Part of a small language model's weights.
Size: 22 layers, vocabulary 8192, 27.9M parameters.
Architecture: RMSNorm before each block, rotary positions, normalized queries and keys, some layers without attention, local attention windows, value embeddings, learned residual scales, capped logits.
Each number is 200 + 30 x the weight over its row's rms, rounded and kept within 0 to 999. Layers, rows and columns count from 0. The size before them is the row's rms in percent of the matrix's.

# layer 2 MLP up, 704x256, rms 0.176, rows 609-634, columns 0-127
110,193,242,167,170,206,188,199,161,239,159,223,177,204,153,150,165,241,213,233,211,189,156,153,184,153,177,195,228,206,222,166,211,211,174,158,165,187,191,234,166,242,177,210,199,253,157,167,214,225,187,221,278,194,217,250,168,203,166,156,223,237,214,228,192,208,175,161,233,261,216,188,168,198,235,214,212,162,180,199,241,237,219,177,205,185,166,223,195,177,128,146,175,291,153,163,184,175,200,213,223,176,212,192,193,247,170,216,183,182,229,255,183,237,206,175,202,221,125,183,246,214,191,204,225,215,221,214,179
105,237,171,194,197,184,178,191,164,271,213,217,181,187,185,154,203,282,246,169,230,169,150,189,204,187,193,201,135,177,192,202,208,202,161,239,260,216,201,245,220,203,213,148,193,207,195,194,227,174,206,174,184,248,203,237,227,200,177,188,216,265,222,173,183,219,217,262,187,215,172,149,195,203,182,194,170,209,208,200,205,195,222,174,143,146,192,222,220,193,208,200,227,218,188,192,225,256,171,255,164,191,275,213,212,214,233,145,196,219,197,197,251,218,211,254,99,168,191,244,205,250,152,178,206,237,208,187,198
100,153,191,205,203,208,236,150,193,202,215,228,157,166,216,169,152,150,168,224,221,226,163,190,199,188,155,185,219,211,186,246,145,216,228,188,237,165,231,214,220,246,180,227,175,194,187,166,184,186,190,217,164,172,194,203,210,200,158,170,201,241,156,211,207,200,179,274,210,203,181,188,173,192,188,179,195,241,227,180,181,214,173,202,256,242,225,167,199,186,195,195,204,209,182,176,246,154,205,156,230,188,153,190,196,151,168,221,222,177,212,176,165,207,152,205,248,196,215,174,243,215,212,193,164,252,187,204,235
077,146,251,182,218,209,194,221,216,169,202,217,204,219,226,230,195,220,205,224,166,173,175,209,258,213,179,241,117,225,218,163,178,220,232,227,218,188,217,222,160,178,217,180,232,207,197,198,184,224,177,199,178,220,183,199,166,197,210,199,210,249,142,244,181,187,181,211,160,187,176,278,259,187,157,195,215,227,196,250,186,158,188,174,228,248,183,180,218,241,220,217,187,240,192,174,172,201,227,182,242,286,193,202,123,196,199,231,175,249,204,257,212,194,201,183,277,194,216,124,181,182,185,213,186,252,217,161,197
102,129,201,244,233,209,257,166,198,213,208,174,188,173,172,191,237,254,217,193,218,146,226,212,236,189,151,212,201,186,199,182,223,196,188,191,203,228,158,208,184,226,200,170,188,171,233,200,223,183,203,248,184,223,205,184,217,182,219,230,165,183,274,142,261,228,233,206,253,222,162,165,181,185,171,206,195,186,216,202,226,175,175,193,164,219,218,193,208,182,205,163,241,256,224,188,218,182,183,235,180,251,193,194,231,178,212,159,205,159,199,206,230,192,211,141,163,214,190,182,206,145,221,219,211,226,222,219,198
101,170,197,215,177,207,222,245,224,201,215,219,217,226,218,210,217,191,166,174,248,183,192,180,193,198,143,217,208,211,151,195,174,175,185,220,181,233,245,202,146,230,148,192,206,172,177,187,250,189,228,164,222,203,207,227,252,251,219,244,229,172,156,161,234,181,196,225,190,178,190,198,230,210,150,223,174,235,265,228,212,170,176,224,220,176,175,219,177,176,147,199,194,214,177,177,207,211,237,190,253,223,190,274,189,223,125,203,158,224,213,220,251,209,199,240,205,161,178,195,232,231,183,166,184,183,211,218,277
098,257,187,161,191,232,196,163,228,158,251,205,168,227,170,207,203,226,224,179,186,220,238,245,220,170,151,179,210,200,176,214,218,253,235,230,175,235,215,174,183,190,222,160,178,209,180,207,206,196,231,218,207,190,213,177,223,210,211,223,224,185,229,217,190,179,198,187,205,131,217,121,143,221,224,254,160,172,202,217,202,166,192,228,153,183,245,204,167,156,225,169,190,226,247,225,215,211,239,185,178,210,240,195,201,276,172,240,174,179,238,182,227,204,188,160,226,208,180,243,128,194,247,158,162,228,200,199,204
101,161,145,198,162,254,161,223,197,225,194,205,223,214,163,286,220,251,194,177,217,199,153,148,179,139,178,172,201,197,223,193,188,194,240,182,157,151,224,194,187,130,212,186,194,216,236,210,200,205,214,213,222,216,215,193,231,198,161,177,213,149,280,229,164,213,180,187,210,227,196,182,258,196,191,176,238,233,169,149,152,238,207,248,211,232,187,246,229,199,215,241,131,231,172,221,187,248,212,176,201,230,191,226,224,201,224,217,197,168,167,189,212,201,211,170,174,216,193,131,178,217,202,183,196,232,263,144,159
094,213,177,150,200,187,182,276,169,246,163,228,237,214,193,154,212,204,170,236,232,185,193,158,149,274,182,173,177,245,201,177,238,175,192,184,205,192,222,166,196,164,241,220,246,177,254,176,239,233,186,188,191,189,211,212,210,192,206,176,208,195,185,197,160,213,178,236,198,248,230,198,136,217,219,198,175,196,175,266,215,196,225,246,196,180,177,203,196,203,187,216,245,214,170,250,150,210,257,225,225,213,184,175,192,223,209,198,179,200,223,188,159,223,217,204,220,120,187,230,186,158,186,175,230,172,202,181,203
110,224,211,254,266,148,200,242,192,190,206,181,178,125,123,241,175,209,192,153,147,192,236,192,218,226,230,235,220,199,198,191,223,224,234,212,256,191,189,218,226,186,178,201,180,247,247,225,202,190,194,213,148,160,205,198,216,210,178,217,171,169,173,239,218,151,211,173,211,181,152,233,203,213,210,187,213,273,188,251,188,247,162,219,237,246,179,199,161,175,244,230,183,186,182,213,181,235,178,229,248,195,196,206,165,190,231,172,172,219,189,234,173,204,153,171,205,158,241,188,180,209,151,248,201,246,191,240,230
107,187,200,251,235,209,155,191,181,137,234,220,179,159,194,214,241,220,188,182,208,216,205,186,181,231,177,227,204,198,190,244,229,220,282,185,149,205,192,162,199,213,226,145,179,127,212,209,181,193,233,219,155,204,163,168,193,157,174,223,251,209,145,233,214,206,206,214,138,276,197,249,190,239,227,188,164,187,258,158,170,179,201,243,217,181,247,143,192,208,195,196,224,193,163,204,142,208,184,182,204,211,110,162,214,214,184,221,151,187,251,175,204,179,223,219,222,209,215,212,238,217,268,175,184,232,162,198,198
098,149,226,189,259,191,195,282,168,171,138,211,194,235,164,221,122,196,228,211,206,185,149,177,220,183,158,179,152,210,246,192,198,217,191,222,190,186,193,191,218,217,176,171,200,201,203,186,156,235,215,222,232,157,191,193,210,185,176,225,142,227,185,207,232,159,178,190,193,234,202,228,231,200,227,250,242,188,254,182,232,212,174,183,144,209,229,214,260,217,229,216,175,147,199,238,191,131,203,169,214,241,229,157,188,224,155,170,248,191,234,165,207,175,171,190,214,172,250,203,181,204,210,234,136,203,198,191,165
101,221,251,198,251,141,215,233,177,198,238,255,192,207,224,175,220,215,150,164,143,222,217,220,178,210,184,234,233,225,186,164,162,225,179,214,187,222,179,190,272,209,146,215,197,192,224,124,186,228,190,189,215,255,162,233,235,183,212,203,234,196,213,185,257,176,236,206,192,185,226,222,186,193,224,199,209,192,193,214,143,191,248,207,205,153,170,193,198,203,206,200,194,176,210,168,235,161,163,175,172,161,176,190,207,244,202,196,179,85,162,206,242,164,226,233,213,180,179,186,176,186,206,224,164,164,211,221,152
089,201,211,153,236,180,192,219,145,191,210,250,171,186,189,213,171,237,197,232,205,215,170,215,212,222,188,161,197,210,253,248,173,156,227,248,229,187,254,190,184,238,214,157,179,184,205,185,240,211,194,152,222,239,168,223,174,147,230,176,187,199,242,220,176,234,220,180,241,199,260,201,214,215,130,176,231,236,179,190,243,196,241,218,163,199,203,188,200,195,182,248,220,190,187,171,167,257,168,190,214,160,164,188,226,206,195,122,233,181,209,192,227,221,155,185,219,176,241,181,220,229,161,197,161,147,202,181,139
094,202,230,190,188,184,174,177,212,119,218,182,162,203,183,171,198,227,223,212,190,263,254,234,145,180,161,190,227,198,183,193,199,203,167,196,241,181,220,196,176,201,174,199,208,183,219,162,202,250,149,156,180,214,246,195,211,274,144,189,215,192,193,247,176,200,209,183,196,223,174,225,231,196,232,203,193,183,162,177,204,212,187,197,233,196,229,217,162,234,206,169,202,239,210,221,251,162,157,221,227,191,221,166,167,261,161,150,160,196,205,173,211,220,163,164,174,201,217,222,207,190,204,206,165,196,248,175,188
100,199,197,252,171,176,174,265,218,141,240,210,180,172,278,199,197,235,162,202,205,240,188,160,204,199,248,180,147,236,136,199,228,193,198,249,206,187,209,156,189,234,211,223,210,187,240,205,183,160,214,238,194,171,210,193,231,205,189,233,236,209,180,167,226,222,184,186,190,205,170,235,180,227,222,286,236,198,200,167,160,203,170,216,233,199,213,200,210,211,178,165,166,193,174,187,202,216,201,176,185,170,229,121,204,188,187,207,201,243,161,274,194,206,167,180,179,226,214,214,167,224,189,169,210,233,174,187,208
099,218,168,184,205,208,171,202,180,191,226,196,154,224,196,187,214,170,231,171,219,238,230,231,177,188,209,165,216,164,228,148,164,169,198,200,242,182,239,198,187,175,169,218,173,254,165,209,208,187,179,176,254,204,178,194,182,201,202,181,183,174,153,154,203,210,212,206,196,196,184,214,218,219,210,225,176,216,215,209,194,251,145,175,164,176,180,185,212,255,191,176,198,202,211,194,153,142,249,180,226,207,171,213,206,224,186,123,207,220,265,154,217,181,191,164,228,220,211,172,171,174,162,181,185,188,143,208,185
104,215,205,213,206,217,210,252,193,167,181,189,263,187,198,183,241,152,205,187,173,195,235,176,204,223,191,166,173,225,259,140,221,204,230,230,244,179,223,198,222,246,205,233,259,242,207,170,196,230,229,198,158,188,200,164,268,163,197,210,187,229,160,210,189,128,221,164,191,227,271,267,218,224,201,209,182,190,228,204,202,165,161,196,187,199,183,208,231,172,191,201,193,216,219,180,238,229,209,214,225,155,147,235,214,146,187,239,195,174,214,224,193,198,200,159,211,154,232,203,209,233,247,185,181,219,166,227,194
105,148,178,191,194,194,163,186,214,199,199,176,146,234,168,197,234,228,212,216,192,208,172,177,200,194,162,220,151,201,161,166,189,243,167,222,208,192,200,195,111,161,203,221,187,195,160,206,204,207,151,216,166,202,236,195,212,212,234,188,196,206,212,190,228,184,231,206,156,162,213,206,209,246,207,152,193,176,162,216,184,169,190,160,260,231,171,186,214,231,195,190,187,201,218,170,168,231,176,233,206,163,222,228,170,214,181,218,163,200,214,148,214,218,239,217,156,198,206,204,193,161,164,160,185,197,213,202,185
098,175,190,187,193,206,254,237,149,204,202,177,194,154,188,240,204,176,161,232,192,220,216,212,225,206,195,173,175,176,207,220,203,176,193,244,218,275,171,193,195,254,220,195,163,267,166,231,200,214,184,197,189,194,166,218,198,244,203,238,197,236,174,206,221,178,232,247,141,184,266,265,203,215,222,184,150,196,176,193,164,130,219,130,253,145,233,194,180,170,176,205,227,227,180,230,142,218,192,150,199,260,257,192,176,170,219,221,182,218,229,176,170,189,202,197,205,170,171,191,153,242,208,236,177,178,284,203,212
092,162,268,197,198,186,208,166,227,163,151,264,173,205,254,181,173,155,180,250,152,164,205,222,185,200,203,187,222,189,212,183,208,204,194,255,244,188,201,198,202,239,204,218,160,241,183,217,188,200,234,171,270,244,243,198,218,181,243,159,254,160,157,265,226,225,194,213,177,190,201,257,244,203,169,233,265,225,148,181,132,204,232,246,175,223,207,195,218,129,216,171,211,232,201,214,249,216,183,199,249,205,199,212,154,194,250,236,221,240,226,231,197,181,186,201,201,175,141,232,143,217,201,161,232,187,187,214,203
091,256,161,160,216,198,183,194,215,186,183,206,235,166,162,208,191,132,150,184,163,220,186,213,243,221,187,172,231,202,181,199,232,237,219,203,186,217,203,226,252,167,170,158,175,163,206,175,222,193,203,210,200,194,236,240,203,164,214,202,191,206,170,221,200,224,197,238,192,237,210,184,219,166,125,227,178,190,185,231,180,240,202,207,233,215,249,190,245,159,181,170,204,218,194,183,204,173,186,141,209,177,184,229,234,243,186,231,256,196,174,231,204,189,268,188,212,148,204,194,223,212,260,164,232,174,213,212,162
104,191,173,238,198,184,244,200,211,173,132,280,193,215,267,209,178,197,189,186,241,229,190,227,226,230,219,243,206,154,174,167,267,210,248,170,196,153,203,164,181,186,225,206,218,120,215,240,210,191,206,166,180,173,232,148,218,225,242,219,219,182,151,190,245,179,235,196,211,200,218,187,201,219,203,171,241,119,186,192,189,188,246,208,226,170,214,203,203,188,198,195,203,173,242,220,251,246,211,213,241,198,180,185,182,153,199,184,181,214,183,259,183,175,221,197,248,201,147,217,164,188,200,171,155,241,131,189,206
103,189,119,159,173,201,171,159,213,253,148,225,154,209,210,203,215,145,168,169,209,210,210,218,220,194,148,221,189,287,187,167,190,205,218,232,164,205,205,232,226,216,200,163,249,217,232,206,189,208,205,135,232,166,158,223,194,221,223,208,222,209,242,203,192,212,238,210,226,249,183,218,235,205,188,230,253,216,176,183,214,182,196,233,225,216,243,266,222,174,245,159,113,187,207,206,144,237,260,166,199,197,188,163,212,212,222,247,199,218,226,189,202,173,176,216,224,194,180,176,177,248,230,166,257,186,191,185,189
093,231,211,164,224,141,206,168,239,185,185,213,251,196,191,163,182,214,210,217,184,188,171,209,216,209,221,229,147,211,223,161,187,198,210,195,177,201,195,213,175,196,138,222,183,202,149,195,170,225,221,211,225,250,249,261,206,183,186,218,220,222,194,174,219,179,212,203,202,224,183,187,179,178,197,178,143,276,166,216,192,172,202,144,206,196,202,187,247,189,199,187,168,213,196,239,159,168,191,254,198,252,205,157,226,216,308,187,190,258,229,153,185,165,168,248,199,167,176,154,187,231,219,170,182,229,212,269,206
093,271,210,216,289,200,220,194,230,237,205,186,207,172,181,172,170,206,185,177,165,148,194,194,215,209,244,187,227,182,145,184,199,187,204,252,220,165,151,143,217,204,186,255,219,225,230,223,190,215,206,167,205,215,187,217,234,191,166,194,194,225,218,218,217,167,269,187,124,261,172,247,220,218,256,207,195,202,171,229,198,194,183,140,260,200,202,220,186,238,268,198,171,172,163,226,209,181,181,232,236,243,250,263,226,192,216,165,180,195,219,201,220,205,218,231,227,182,212,195,200,216,197,174,223,234,176,220,172